config = dict(
    num_hidden_layers=13,
    rope_theta=10000.0,
    qk_norm=False,
    bias='none',
    parallel_block=True,
    init_std_qkv=0.028,
    optimizer='muon_variant',
    beta1=0.9,
    lr_head=0.00766,
    warmup_steps=200,
    final_lr_fraction=0.0,
)
Each number is 200 + 30 x the weight over its row's rms, rounded and kept within 0 to 999. Layers, rows and columns count from 0. The size before them is the row's rms in percent of the matrix's.

# q: layer 5 attention query, 512x512, rms 0.106, rows 498-511, columns 384-511
# k: layer 5 attention key, 512x512, rms 0.111, rows 498-511, columns 384-511
# v: layer 5 attention value, 512x512, rms 0.0948, rows 384-396, columns 384-511
# o: layer 5 attention output (transposed), 512x512, rms 0.0844, rows 384-396, columns 384-511
q498,098,181,171,180,160,184,202,241,164,211,171,167,192,164,206,248,241,297,213,171,183,220,219,217,191,243,192,120,175,196,202,150,250,190,204,159,226,180,233,198,187,193,221,195,227,214,197,261,221,204,188,187,209,172,210,224,246,213,208,167,249,213,242,206,225,217,247,162,179,192,193,258,211,164,150,182,188,165,223,209,199,196,228,173,185,202,220,178,197,142,219,182,168,141,219,228,161,192,201,193,215,248,235,237,165,163,212,218,204,208,148,198,187,208,180,229,193,219,232,227,220,162,190,239,219,182,206,266,173
k498,096,152,205,154,204,195,217,192,256,155,220,211,207,173,240,180,207,234,256,192,240,226,226,201,210,172,213,163,154,203,173,174,251,217,187,214,226,188,145,199,208,210,223,138,157,180,236,200,220,145,167,181,216,245,214,157,222,199,170,248,158,201,189,161,204,207,222,191,197,233,234,249,219,247,269,206,237,190,223,180,228,180,208,151,213,208,227,198,190,227,239,224,117,246,192,180,206,178,166,214,175,197,181,243,165,201,220,175,203,225,195,183,171,227,185,199,204,165,161,225,193,253,229,208,246,183,208,197,189
q499,101,149,183,146,209,155,149,160,211,177,220,235,147,179,163,194,242,149,164,238,216,231,164,170,240,185,233,229,128,170,221,193,179,197,213,169,167,209,145,198,183,212,176,199,189,171,177,167,223,147,157,130,227,189,275,230,143,211,207,241,226,157,216,225,151,169,195,235,187,151,146,212,155,207,216,172,220,196,155,238,228,196,244,218,167,220,189,210,215,224,199,207,224,211,180,187,195,216,164,190,189,133,161,168,244,257,230,191,190,191,196,215,154,215,242,187,170,213,239,198,211,208,202,197,169,187,146,201,198
k499,100,168,203,168,142,220,223,202,190,179,197,239,198,190,226,193,178,159,162,215,176,149,176,196,193,248,164,186,241,206,203,197,233,190,273,188,178,163,187,184,206,230,178,191,247,161,161,202,202,189,165,240,249,204,240,151,167,223,230,223,162,194,215,228,216,177,177,234,244,245,152,209,251,166,179,185,180,215,241,191,230,204,189,126,182,179,231,232,205,250,162,198,197,214,241,173,205,218,189,219,169,255,176,191,218,242,165,211,236,191,214,167,166,195,218,211,203,168,195,213,212,194,196,193,194,190,163,247,170
q500,102,236,252,226,240,170,261,205,213,202,198,249,192,191,163,231,202,195,224,232,211,217,127,169,183,165,220,213,180,163,228,203,188,200,269,194,208,165,171,172,224,227,134,192,235,180,213,222,175,229,247,201,192,215,232,227,187,239,140,212,200,160,168,192,208,187,181,169,196,207,259,250,180,177,246,182,222,239,196,215,184,184,221,179,184,176,156,211,208,172,172,201,156,244,175,161,191,198,163,235,183,203,238,183,177,246,196,217,192,160,214,257,181,155,235,177,176,177,229,246,204,201,207,223,232,222,179,191,253
k500,100,196,168,146,180,179,191,183,174,245,226,205,229,187,223,166,233,203,263,213,239,202,185,197,242,159,208,233,198,204,197,195,198,234,229,205,216,184,215,217,167,180,176,231,172,249,262,151,134,254,158,194,247,194,171,203,194,263,211,263,201,262,188,293,173,174,201,184,223,194,199,206,163,244,177,185,289,173,190,244,200,226,218,212,181,193,192,218,149,146,184,222,169,216,136,157,189,154,219,221,181,233,199,228,182,211,199,237,183,244,184,177,221,221,189,216,182,210,271,225,226,201,204,195,237,188,194,212,202
q501,100,239,284,185,164,174,201,205,167,177,221,186,207,202,194,177,214,165,151,229,176,204,218,171,191,216,226,189,193,193,202,177,215,197,190,186,201,201,254,153,242,242,244,163,157,196,213,150,193,213,239,226,157,262,265,181,229,189,216,173,210,198,181,204,251,204,211,241,183,231,193,208,159,149,129,251,208,222,171,196,221,221,179,211,209,228,235,248,191,190,194,196,200,208,190,225,188,192,204,191,192,189,199,195,160,273,223,231,294,167,216,184,221,211,225,176,190,205,190,179,193,186,209,257,207,236,141,167,257
k501,097,173,164,206,165,152,198,172,219,184,231,208,204,218,224,212,270,230,169,190,187,191,163,170,203,212,228,213,219,274,219,172,180,206,176,208,187,162,234,204,171,219,193,156,160,255,205,217,250,133,225,194,191,222,196,179,233,196,168,217,164,185,224,201,195,147,229,200,185,218,186,168,207,223,220,179,191,187,209,151,213,235,251,187,228,188,195,203,130,171,172,200,169,205,168,206,186,189,212,227,151,204,155,202,187,119,253,232,251,165,195,204,198,178,215,209,210,204,181,143,181,243,156,190,197,151,166,154,168
q502,101,196,218,154,215,162,145,225,207,135,206,158,173,172,205,175,166,210,237,162,190,238,210,204,227,180,231,213,155,198,206,216,183,203,224,155,254,208,199,181,194,239,206,159,217,202,220,190,141,202,168,181,136,179,177,227,254,245,228,178,195,231,207,207,209,199,224,227,207,200,185,201,175,186,209,138,205,265,203,204,216,201,227,170,149,228,209,226,180,196,211,150,199,177,221,172,205,226,190,274,186,191,251,264,193,222,231,203,170,189,217,198,203,254,169,128,219,225,232,204,216,165,237,198,231,191,192,211,235
k502,093,209,231,161,213,183,200,241,178,159,212,195,241,205,162,173,202,245,161,237,190,261,214,175,173,255,188,208,129,277,178,148,219,192,175,243,224,180,210,152,171,216,188,197,204,236,220,167,211,171,159,151,196,191,176,218,197,262,225,230,147,238,130,199,231,214,197,229,221,227,199,173,242,227,195,189,183,175,200,231,207,204,180,199,189,205,191,170,207,212,191,162,242,179,201,228,186,210,168,180,233,216,199,224,206,198,182,157,219,228,185,216,192,242,201,193,249,194,194,228,207,205,185,138,239,245,204,211,223
q503,099,148,186,198,197,180,194,217,141,194,215,151,215,205,212,180,216,210,223,203,170,136,205,259,199,174,186,184,205,221,214,217,172,155,204,226,234,142,207,236,255,198,178,178,190,204,235,217,229,160,185,233,197,187,195,239,188,191,205,222,196,196,162,145,189,181,154,218,226,163,152,186,143,205,222,177,198,210,188,250,199,160,224,231,232,138,178,170,258,235,146,211,232,246,193,216,155,209,220,204,208,183,200,204,197,226,236,189,251,162,251,193,177,212,182,197,214,143,178,210,208,222,218,224,310,170,182,214,206
k503,098,245,230,246,181,258,213,208,183,185,218,213,234,150,257,155,180,294,194,169,238,169,189,259,136,268,170,211,270,237,134,177,200,202,199,186,161,194,181,224,207,192,220,179,223,231,164,182,167,257,212,216,246,208,162,202,188,208,209,218,195,219,236,203,287,199,186,193,228,241,190,205,227,217,195,193,220,225,209,163,229,201,217,192,212,198,216,216,189,243,197,174,216,211,192,181,248,182,144,167,198,213,165,242,185,196,242,211,186,188,202,232,180,193,204,199,185,217,202,208,271,195,197,207,229,164,187,230,192
q504,103,207,201,189,198,203,213,253,236,191,245,153,195,224,169,221,224,197,198,244,181,177,210,186,145,189,236,167,184,196,176,167,199,214,215,203,202,207,240,216,183,195,191,212,172,202,190,155,152,214,161,222,205,250,212,256,130,179,204,207,210,186,201,186,185,162,190,188,247,198,225,183,129,217,195,209,206,202,217,200,182,218,233,185,232,179,199,222,176,166,249,216,211,123,206,247,211,215,191,193,170,203,171,160,214,192,219,165,198,256,162,183,196,189,221,243,167,186,151,192,194,234,210,232,157,237,159,287,198
k504,099,206,191,156,164,191,248,237,216,218,215,170,172,157,230,194,204,159,231,170,254,210,179,191,185,126,189,173,146,200,221,154,241,152,213,194,171,174,236,159,186,218,153,174,227,162,192,190,165,224,193,208,209,221,183,213,226,239,179,233,198,154,186,155,225,192,254,214,187,221,219,191,165,210,268,234,197,230,219,249,184,202,185,203,199,201,213,175,195,173,228,152,259,239,195,212,146,206,211,199,164,192,224,195,168,192,182,162,148,203,231,179,232,169,231,222,196,251,209,185,176,216,237,169,173,161,123,172,121
q505,102,224,171,176,206,179,231,188,197,204,194,216,196,208,196,208,219,185,184,236,260,228,198,169,192,154,193,166,194,240,209,248,192,168,218,234,194,191,234,111,169,205,185,240,210,221,210,183,149,209,210,202,213,202,196,200,223,141,173,213,165,174,181,184,245,191,270,224,233,189,191,166,216,207,183,227,210,259,196,163,234,171,175,171,258,152,181,179,177,186,224,170,188,208,211,168,204,230,226,194,208,212,156,241,194,199,251,244,219,203,230,207,197,175,256,243,249,162,203,232,219,228,195,213,175,194,223,204,226
k505,098,200,170,231,199,153,199,187,228,200,209,218,208,196,256,180,187,180,216,189,248,183,201,179,208,165,216,124,216,169,274,210,237,166,231,205,180,153,253,219,170,219,219,191,252,205,194,158,205,225,194,188,214,217,217,198,213,173,192,237,179,191,205,148,237,148,144,214,191,225,196,151,162,204,195,217,203,259,168,148,229,227,193,159,238,170,185,259,207,164,210,187,113,246,221,180,198,184,189,249,208,179,206,202,191,225,270,175,175,134,195,234,198,196,181,154,188,202,193,175,253,221,203,148,185,131,183,184,111
q506,106,188,214,217,181,200,177,173,231,190,165,224,234,187,140,245,209,152,166,214,249,204,215,208,219,202,158,262,192,245,287,242,200,274,211,174,216,231,139,193,213,228,227,252,220,234,246,209,250,170,206,202,202,160,202,192,211,206,230,210,176,203,202,172,209,210,182,214,134,133,229,181,191,201,226,236,201,181,179,204,155,191,219,169,223,144,240,215,195,232,260,250,187,232,152,165,190,281,222,217,225,213,210,224,243,230,213,228,182,179,215,179,238,179,201,216,217,209,198,186,207,177,147,160,212,156,173,146,159
k506,101,242,233,177,206,217,199,203,168,216,202,212,226,248,183,257,122,222,177,195,221,195,204,215,192,246,183,222,165,169,156,216,148,199,208,216,193,212,186,168,145,218,206,178,193,212,167,168,180,255,216,121,183,175,243,216,235,214,196,111,190,199,202,212,159,211,262,203,227,206,171,147,177,188,193,221,208,197,207,187,189,203,199,174,179,195,206,203,186,213,223,175,247,193,196,225,210,190,196,207,232,168,182,215,252,145,199,211,207,235,179,217,198,164,187,191,230,194,185,146,204,238,197,190,151,187,203,218,170
q507,101,197,172,245,191,245,210,193,202,115,234,190,229,214,176,213,197,161,187,144,213,179,199,175,159,190,184,197,175,176,231,212,193,192,230,205,223,170,195,233,214,252,241,188,182,190,204,188,177,205,158,216,196,207,194,233,235,190,239,247,185,207,222,138,231,153,211,200,239,219,154,157,222,193,217,211,208,216,161,207,158,273,149,245,161,206,189,238,222,195,242,204,230,139,205,221,206,238,231,220,199,204,156,196,170,212,255,207,157,205,230,192,176,165,200,159,203,147,244,165,153,160,224,139,214,202,226,236,190
k507,097,169,239,194,252,200,209,193,165,187,230,231,178,286,171,186,261,240,167,195,186,220,167,239,201,153,172,198,211,220,180,209,182,184,241,248,170,208,237,196,184,205,239,168,182,170,214,242,204,271,217,173,199,255,196,157,161,175,170,282,223,206,221,229,221,214,201,150,197,198,145,223,206,240,205,231,201,251,176,202,211,210,212,163,203,210,195,259,158,122,217,188,265,174,191,230,189,198,169,182,206,226,227,194,191,201,182,160,245,213,183,214,193,209,264,231,170,160,172,206,206,168,227,191,199,195,225,175,200
q508,105,202,215,273,139,203,216,232,228,153,227,176,224,193,228,200,165,215,193,166,251,183,168,212,198,232,197,186,139,180,194,154,196,253,234,205,214,234,217,179,175,189,221,195,139,223,245,107,179,201,201,204,243,206,208,200,220,252,208,211,207,177,140,205,184,157,244,153,185,191,187,163,182,222,225,183,143,193,272,197,224,199,209,230,221,170,157,208,189,203,218,225,198,227,182,240,167,221,156,211,215,163,185,193,156,203,245,181,245,234,185,258,161,190,209,233,218,187,192,269,222,172,205,199,208,167,128,249,200
k508,099,187,184,164,199,180,245,185,145,174,187,220,247,243,198,184,193,138,163,238,223,208,209,191,200,220,230,208,207,214,239,168,146,199,202,204,171,185,174,165,186,216,185,199,218,180,215,190,191,258,188,176,220,155,204,201,175,208,183,196,219,197,211,211,186,129,163,188,245,243,245,143,214,193,201,165,209,244,166,221,146,222,242,225,199,193,224,229,229,183,211,175,186,183,219,209,200,166,183,173,200,202,189,132,161,185,256,189,245,214,212,216,256,220,175,194,160,196,130,155,155,191,216,191,195,212,162,237,178
q509,096,205,163,185,237,144,190,185,198,201,213,194,230,206,250,207,181,199,214,231,212,188,152,200,218,123,207,203,201,205,232,179,168,175,171,197,189,205,248,226,181,214,315,181,154,211,222,176,240,196,201,186,190,215,145,200,153,221,228,201,195,175,163,280,211,210,241,211,195,215,201,187,185,190,168,189,230,254,183,203,211,198,172,208,239,205,199,162,162,196,228,222,206,177,230,161,193,231,194,187,248,220,174,165,179,161,196,227,237,166,193,226,118,197,177,188,179,220,201,211,159,224,158,211,243,173,167,274,187
k509,096,180,251,181,239,194,227,210,164,191,160,193,193,162,225,210,237,151,161,171,183,165,160,208,223,205,163,194,208,202,179,182,155,203,219,222,198,231,184,163,191,252,242,258,186,176,209,151,203,210,243,251,208,187,211,157,197,227,194,177,198,222,228,191,217,186,227,172,167,182,232,204,187,275,184,206,196,228,203,223,198,256,157,185,214,216,237,218,193,200,187,219,195,183,241,191,225,212,162,209,243,194,290,218,213,225,194,154,166,197,195,215,217,201,213,221,215,260,226,163,200,213,213,147,177,161,151,171,162
q510,100,181,133,201,177,176,203,189,159,165,195,189,170,154,209,189,185,181,198,155,198,215,170,227,220,184,253,171,180,243,219,227,201,191,206,264,255,208,176,256,151,198,214,209,177,209,190,223,209,197,198,195,227,197,201,162,166,219,147,208,215,258,238,211,161,198,211,202,223,189,203,167,229,195,182,195,199,173,152,211,238,183,158,230,210,183,211,162,222,186,239,161,182,169,126,190,172,207,259,173,216,226,204,218,188,211,196,200,206,198,181,216,200,255,181,194,213,245,190,193,214,224,115,203,248,209,211,226,203
k510,096,204,166,212,144,244,237,210,207,198,196,223,201,215,200,181,200,226,181,196,210,215,192,178,188,179,187,192,204,211,182,218,192,180,137,227,169,212,169,186,216,220,207,221,156,185,228,213,179,179,176,234,233,217,206,243,197,196,151,183,164,181,220,194,223,265,218,186,181,249,166,204,155,168,212,210,182,222,202,224,200,189,179,229,205,205,146,188,152,238,164,185,185,184,183,173,183,205,124,208,172,172,230,223,183,110,190,144,229,156,199,206,191,215,206,170,227,187,210,208,249,202,165,250,223,191,174,191,164
q511,103,186,168,209,208,208,223,201,200,146,218,161,162,183,159,150,184,202,165,260,195,194,196,206,207,169,164,190,194,166,253,225,208,204,137,245,200,189,218,225,196,208,131,198,183,209,256,214,189,178,200,195,195,223,190,212,201,188,217,183,191,184,185,203,194,185,194,218,158,184,172,235,207,203,217,185,212,188,178,253,197,214,171,182,200,188,166,220,187,193,228,196,166,202,114,199,195,254,209,136,208,225,201,243,217,192,218,261,189,215,250,225,199,196,208,227,233,265,214,183,218,220,173,172,201,222,217,193,181
k511,097,210,194,206,202,236,192,215,213,169,234,236,208,183,176,176,206,249,243,231,257,194,209,147,182,179,206,150,204,194,218,230,176,138,193,142,163,156,279,142,224,200,194,241,190,193,129,210,184,197,191,203,217,214,238,228,236,208,250,193,217,216,266,177,217,163,178,184,213,132,149,233,218,201,257,234,164,164,156,207,240,209,249,183,165,233,160,194,217,199,127,218,166,173,171,202,210,167,171,176,236,198,195,204,208,209,192,178,227,196,228,204,171,213,175,238,234,206,161,162,259,202,200,207,212,147,162,233,183
v384,107,217,162,229,227,210,245,156,220,231,224,196,239,221,194,196,175,239,228,231,208,226,209,236,183,244,240,210,165,260,187,218,194,190,220,255,194,216,161,161,165,139,207,218,203,197,185,228,220,211,198,209,188,205,191,255,209,187,192,207,257,197,159,201,266,189,233,186,234,204,213,216,177,177,215,202,262,168,173,195,212,193,182,230,162,181,173,220,207,185,202,200,278,206,218,199,204,230,178,169,161,213,205,212,179,214,158,199,229,261,180,197,173,182,186,218,176,164,221,187,202,248,212,244,223,227,216,240,161
o384,103,195,186,198,256,185,165,229,230,165,154,187,217,208,192,176,249,224,185,164,246,186,202,147,160,214,201,197,226,169,174,205,258,240,184,195,206,223,236,290,243,203,277,211,151,170,192,155,253,177,205,177,182,160,258,169,147,203,174,249,183,202,200,191,175,217,182,207,210,167,224,187,205,230,185,220,201,230,196,223,185,219,204,227,181,213,146,205,251,239,193,182,178,203,237,197,208,179,184,218,179,219,171,204,145,205,196,229,149,205,241,186,246,259,225,215,177,201,211,185,204,217,209,229,220,159,208,143,180
v385,105,152,179,210,192,223,202,211,190,174,199,203,144,170,220,201,216,159,185,235,207,210,217,149,233,163,245,202,220,202,172,183,189,180,163,228,169,215,192,231,214,235,173,223,197,221,192,176,220,248,165,248,218,195,225,238,197,189,175,228,202,217,169,206,161,183,211,211,178,178,206,156,193,192,241,243,172,169,166,202,159,201,175,188,163,184,234,226,206,225,172,191,193,209,162,168,182,179,215,186,178,250,177,236,140,156,211,208,209,165,191,158,205,162,266,223,202,242,196,183,202,196,236,174,183,179,233,207,260
o385,106,198,199,236,226,234,217,239,278,239,168,216,224,203,167,211,177,224,215,202,209,270,173,182,225,171,171,198,133,209,216,219,205,209,222,167,203,217,218,209,187,228,177,224,218,235,220,230,172,235,201,170,234,143,203,255,232,206,198,214,219,200,202,146,159,192,181,178,183,237,190,209,226,181,164,174,200,226,258,193,219,193,155,193,290,145,164,221,202,213,174,229,234,230,213,203,214,207,201,231,201,160,217,178,198,186,177,180,190,239,159,215,236,148,181,197,217,158,198,163,189,203,246,194,189,194,183,221,195
v386,112,189,229,179,217,195,193,256,205,201,172,179,182,169,157,166,197,210,234,197,234,230,243,208,184,199,211,156,169,192,195,170,230,250,177,227,226,181,213,178,241,212,174,229,175,214,207,232,197,187,180,218,242,194,191,221,236,218,206,189,262,199,180,128,167,214,184,154,185,177,212,191,163,224,203,200,146,259,168,197,158,192,212,210,196,148,226,215,264,167,175,193,260,175,173,232,190,195,191,207,214,232,232,222,218,195,193,206,187,188,204,190,183,200,197,195,200,212,225,233,227,234,146,184,213,203,209,213,177
o386,107,225,231,233,216,250,226,188,228,206,239,189,246,192,197,236,207,248,194,189,170,200,190,197,166,263,285,244,226,216,224,142,215,183,180,169,176,256,186,169,216,248,168,199,231,166,206,244,191,239,194,153,193,254,246,210,215,187,186,221,160,130,229,166,200,193,227,247,216,185,171,197,144,183,223,220,209,181,172,206,198,189,187,203,195,189,196,164,169,236,211,205,164,235,235,207,188,211,231,186,144,199,159,173,222,221,146,189,216,227,260,214,219,188,160,167,169,181,153,154,199,150,260,169,225,168,183,228,223
v387,111,170,174,190,117,194,233,128,215,189,172,243,207,209,239,173,195,211,181,136,151,247,203,200,248,202,236,166,177,164,188,215,165,245,235,232,208,218,179,140,193,150,215,160,182,125,194,215,171,214,207,195,229,228,219,199,246,197,191,208,194,200,188,170,238,199,174,193,246,215,169,172,286,119,188,220,203,209,159,242,169,196,250,235,195,141,254,204,182,194,157,195,176,223,205,226,173,184,204,231,206,181,214,237,184,195,165,215,255,242,209,192,193,203,197,195,168,192,198,221,241,146,195,209,229,196,199,171,222
o387,107,162,193,211,207,240,135,178,226,184,178,151,194,159,187,210,187,160,177,214,183,176,177,193,215,203,157,212,254,129,241,256,207,181,214,187,204,177,251,214,202,219,232,222,213,226,223,260,179,179,222,178,192,163,234,160,176,164,176,162,220,166,231,171,145,253,217,201,145,201,253,153,142,240,197,215,180,148,248,203,194,216,147,223,247,155,126,247,241,232,197,170,183,144,178,256,129,228,194,176,237,215,236,207,214,229,160,233,165,217,185,214,173,178,208,209,235,173,197,180,152,188,159,211,254,219,259,188,217
v388,114,179,222,222,296,139,192,131,184,212,210,218,190,170,217,154,172,206,196,245,165,201,178,187,196,198,250,195,216,188,148,224,196,220,199,201,132,191,222,249,195,209,203,205,234,173,175,179,182,199,212,230,149,198,188,204,160,189,214,203,267,207,233,193,166,241,169,189,216,220,246,187,256,182,231,186,213,192,167,125,212,193,175,202,251,233,224,152,231,170,214,198,228,160,185,124,164,207,181,192,211,158,224,209,212,220,226,197,215,195,234,212,180,208,252,198,201,227,216,226,179,232,172,139,221,207,212,176,211
o388,105,216,172,224,181,193,190,241,196,180,192,178,165,242,223,159,222,240,240,172,219,236,211,177,206,163,175,175,120,197,194,190,154,184,176,172,231,253,177,214,177,158,218,146,163,222,232,175,229,267,187,216,218,153,243,202,206,215,243,187,160,183,167,158,190,140,249,182,220,181,177,194,193,202,195,178,219,210,189,189,199,251,202,240,200,279,162,197,224,217,163,176,209,229,156,232,208,191,201,197,235,242,236,215,190,198,209,190,218,169,126,245,226,230,184,159,178,196,207,155,194,163,176,218,265,189,180,223,171
v389,101,182,201,129,258,171,168,177,163,154,217,212,218,209,191,228,183,157,224,193,214,292,250,218,198,150,190,230,220,219,183,185,242,192,161,141,225,215,209,199,174,229,223,159,151,195,262,220,211,180,217,170,197,168,175,231,203,208,231,160,149,178,183,166,248,229,139,157,270,227,203,244,262,201,196,241,229,235,175,215,91,220,249,233,208,184,211,203,231,177,193,205,276,173,256,163,177,191,153,166,183,217,188,237,162,205,205,182,189,221,212,209,235,202,153,175,207,192,243,192,186,226,183,210,224,209,227,255,217
o389,104,185,193,197,131,220,204,192,224,215,227,170,193,154,176,192,230,223,233,184,242,181,224,194,218,161,182,130,168,160,218,240,173,159,163,208,198,247,210,183,181,185,203,221,223,202,156,250,239,146,191,176,212,179,172,219,217,223,131,213,232,315,225,203,266,241,214,220,224,176,234,191,195,164,184,240,238,213,164,204,224,164,157,189,189,266,144,263,182,226,201,196,195,199,186,210,223,174,237,188,206,204,177,238,183,220,162,207,255,141,181,147,158,236,181,214,216,160,162,168,162,195,220,203,215,231,259,214,195
v390,106,238,208,180,227,138,217,237,132,178,206,199,246,255,220,252,218,141,198,220,234,229,211,202,259,141,174,210,203,148,204,218,174,162,190,191,214,200,243,249,181,213,194,186,190,187,227,190,214,174,190,187,186,238,214,251,170,199,242,198,216,245,204,208,233,173,189,212,212,259,222,216,202,163,196,193,163,191,192,194,224,253,208,188,194,196,187,176,200,262,218,222,184,168,194,216,180,177,186,218,186,184,217,173,168,211,202,176,167,216,196,231,225,189,185,183,214,217,260,221,160,196,156,218,226,220,192,219,232
o390,106,185,243,226,137,203,186,174,268,149,221,210,170,190,205,205,173,170,191,235,197,191,224,208,104,188,157,188,167,244,190,211,241,243,216,249,178,168,193,241,174,221,222,179,178,215,221,194,213,178,240,191,180,245,191,156,145,213,177,186,210,169,203,203,190,233,237,263,191,204,215,133,228,235,243,214,240,182,149,219,153,210,192,247,221,199,257,194,230,226,169,275,204,246,209,178,201,176,220,175,160,245,219,202,225,193,188,158,187,139,174,162,148,238,147,227,214,169,199,168,159,198,231,235,210,201,187,200,218
v391,106,232,212,185,246,204,179,158,215,199,263,203,186,241,198,246,177,242,199,191,175,201,152,196,174,232,211,208,168,231,174,220,204,149,216,208,254,224,207,248,186,205,188,182,189,151,180,230,145,194,203,129,178,187,231,185,187,210,246,189,337,218,224,214,187,174,199,239,186,206,233,203,184,179,219,133,217,212,185,220,145,190,207,181,170,207,233,194,223,181,210,167,226,177,218,135,212,203,230,167,165,176,146,185,211,209,198,139,239,208,180,171,176,187,223,218,183,198,226,185,188,236,197,224,180,150,231,210,168
o391,106,207,209,235,187,231,228,229,261,175,195,206,210,163,212,203,207,182,195,266,161,203,227,226,190,166,224,188,178,228,218,174,190,238,212,236,224,200,264,195,227,170,187,191,253,185,212,124,192,207,194,129,211,218,152,198,207,186,156,182,176,212,180,217,192,150,197,166,195,233,177,213,182,218,188,214,193,190,241,210,258,251,206,196,219,222,166,212,161,197,176,210,179,161,179,231,131,134,178,203,242,220,159,146,193,221,226,165,210,176,233,242,215,204,150,159,203,192,250,244,170,226,192,242,177,214,238,185,165
v392,105,195,153,223,204,200,217,162,226,240,182,178,184,215,169,151,173,161,201,197,205,180,231,163,247,119,184,189,175,188,205,227,155,225,137,259,210,233,222,194,174,224,182,159,163,253,230,134,222,254,221,254,163,217,220,175,212,174,204,186,198,196,226,251,173,195,190,238,217,188,206,225,257,240,187,190,161,205,168,249,193,205,233,199,221,164,195,154,245,238,190,218,191,220,269,232,207,168,222,234,229,121,181,136,197,174,195,249,178,213,177,166,179,177,218,163,212,180,181,233,163,194,181,191,257,210,202,223,189
o392,106,188,209,176,276,224,208,231,176,160,238,271,263,164,208,209,247,155,211,248,203,217,224,220,193,199,251,199,234,189,121,233,164,203,251,157,194,173,199,213,214,166,242,165,238,183,220,195,173,241,231,162,194,186,182,206,188,205,157,237,228,175,197,226,142,234,209,182,205,198,200,167,144,218,211,181,248,176,236,171,135,146,209,157,180,236,228,186,193,182,168,200,249,206,246,221,174,239,210,203,175,191,192,244,206,209,159,238,234,209,203,206,234,196,220,190,186,197,213,158,223,252,190,200,183,181,195,170,216
v393,108,194,225,172,283,204,159,210,216,187,181,236,185,249,212,197,211,207,256,224,197,197,213,166,182,194,194,179,196,226,211,180,198,242,208,238,192,217,236,221,217,197,206,189,172,181,170,228,192,194,176,234,187,209,159,244,185,186,193,165,238,219,159,208,240,225,201,199,221,183,185,182,162,273,167,160,208,171,202,173,200,269,187,203,216,189,203,151,231,178,172,166,184,160,200,184,182,165,200,143,226,225,218,206,162,186,248,174,187,209,250,240,235,221,203,204,227,189,223,162,184,196,276,185,242,236,187,247,186
o393,104,266,202,229,176,161,172,175,192,199,180,158,212,173,111,282,199,160,153,181,130,196,237,184,188,247,261,213,139,171,181,203,247,243,231,186,189,200,180,174,194,214,182,217,187,215,237,218,193,284,137,169,163,155,203,158,209,194,198,215,165,175,252,254,249,163,250,211,194,190,181,233,210,169,178,243,206,223,224,217,237,142,232,161,203,227,183,219,202,216,226,189,218,157,220,173,205,180,225,232,230,214,121,164,263,222,241,198,206,221,216,180,183,175,201,161,196,250,286,182,188,179,207,261,165,182,206,219,194
v394,107,230,191,212,170,178,216,167,180,123,162,241,195,248,231,176,251,171,229,182,173,161,158,222,206,161,193,160,193,168,211,203,213,146,176,181,225,210,213,172,240,194,185,152,147,204,200,213,227,194,227,189,245,191,222,163,212,206,141,239,209,170,199,170,190,248,247,181,154,200,197,285,211,231,208,209,216,130,195,176,244,233,244,203,192,174,228,210,158,207,232,174,174,148,213,210,197,254,220,170,208,192,184,193,209,225,212,237,152,198,186,197,195,210,188,184,214,212,173,193,170,181,217,166,216,234,186,199,231
o394,109,146,175,222,220,247,184,233,219,203,177,180,216,235,161,205,221,186,183,219,194,197,262,219,187,227,190,200,221,194,202,179,178,176,222,211,208,182,236,177,209,190,196,200,152,230,214,148,165,201,171,212,176,205,210,241,199,179,240,147,185,180,276,180,215,133,212,175,187,215,200,186,165,184,200,191,240,238,163,232,163,154,209,187,200,209,211,196,130,133,219,174,237,208,195,223,200,222,223,195,187,236,248,246,191,178,175,217,213,198,207,173,183,173,189,232,225,140,171,193,194,189,257,265,167,203,176,192,209
v395,111,151,224,165,202,184,270,220,161,222,237,228,227,228,179,190,223,240,214,192,194,215,181,223,210,213,204,209,221,216,154,166,235,202,200,205,221,190,250,259,224,225,211,249,265,143,191,214,157,208,216,204,154,233,190,193,202,142,168,225,182,182,186,200,215,218,160,174,243,177,209,174,187,182,220,206,233,165,165,218,224,205,178,141,208,223,212,146,173,181,191,215,215,214,195,206,212,208,191,183,175,199,235,183,144,212,195,132,248,210,184,171,171,179,168,241,236,191,193,207,218,189,258,149,152,177,189,174,217
o395,108,229,230,189,231,170,229,188,199,212,232,208,179,221,193,165,242,138,220,173,188,178,246,180,230,217,174,201,216,210,211,246,251,184,228,157,211,196,170,211,149,250,178,186,164,221,181,218,206,204,192,182,251,181,181,237,193,170,199,180,204,201,229,233,224,157,229,196,202,221,241,225,207,221,264,216,178,191,169,274,229,233,209,198,142,202,234,199,192,202,194,184,159,189,208,221,179,189,213,205,190,212,153,186,196,135,199,145,150,192,193,211,204,210,226,205,180,157,235,239,202,223,173,254,164,199,203,186,212
v396,107,212,200,219,218,214,140,237,156,214,210,150,147,190,213,197,178,164,193,166,178,164,214,183,172,216,195,191,165,238,213,210,245,199,155,178,134,207,232,207,225,181,223,200,234,184,205,210,166,241,171,223,149,176,140,200,241,190,155,169,229,228,255,190,175,174,237,158,231,199,178,290,218,242,196,206,254,205,173,162,167,247,187,212,214,177,184,213,185,195,213,219,202,202,218,194,191,148,160,230,207,236,227,201,208,289,216,242,178,163,202,211,190,180,186,207,245,192,170,195,206,217,223,165,151,190,213,199,176
o396,106,192,207,192,252,194,247,207,207,183,169,176,216,221,233,216,235,180,162,280,189,230,186,221,236,226,132,197,193,203,193,204,179,241,192,230,233,192,188,175,193,173,243,218,210,209,254,216,237,208,225,174,224,233,211,239,134,224,175,265,222,186,204,221,230,190,212,183,210,192,206,204,261,138,167,207,182,191,161,218,216,246,190,184,202,230,134,234,212,164,229,233,150,206,168,182,178,175,214,193,183,188,189,181,216,157,217,122,246,220,206,216,204,192,237,232,223,173,251,248,199,215,234,191,214,188,249,249,189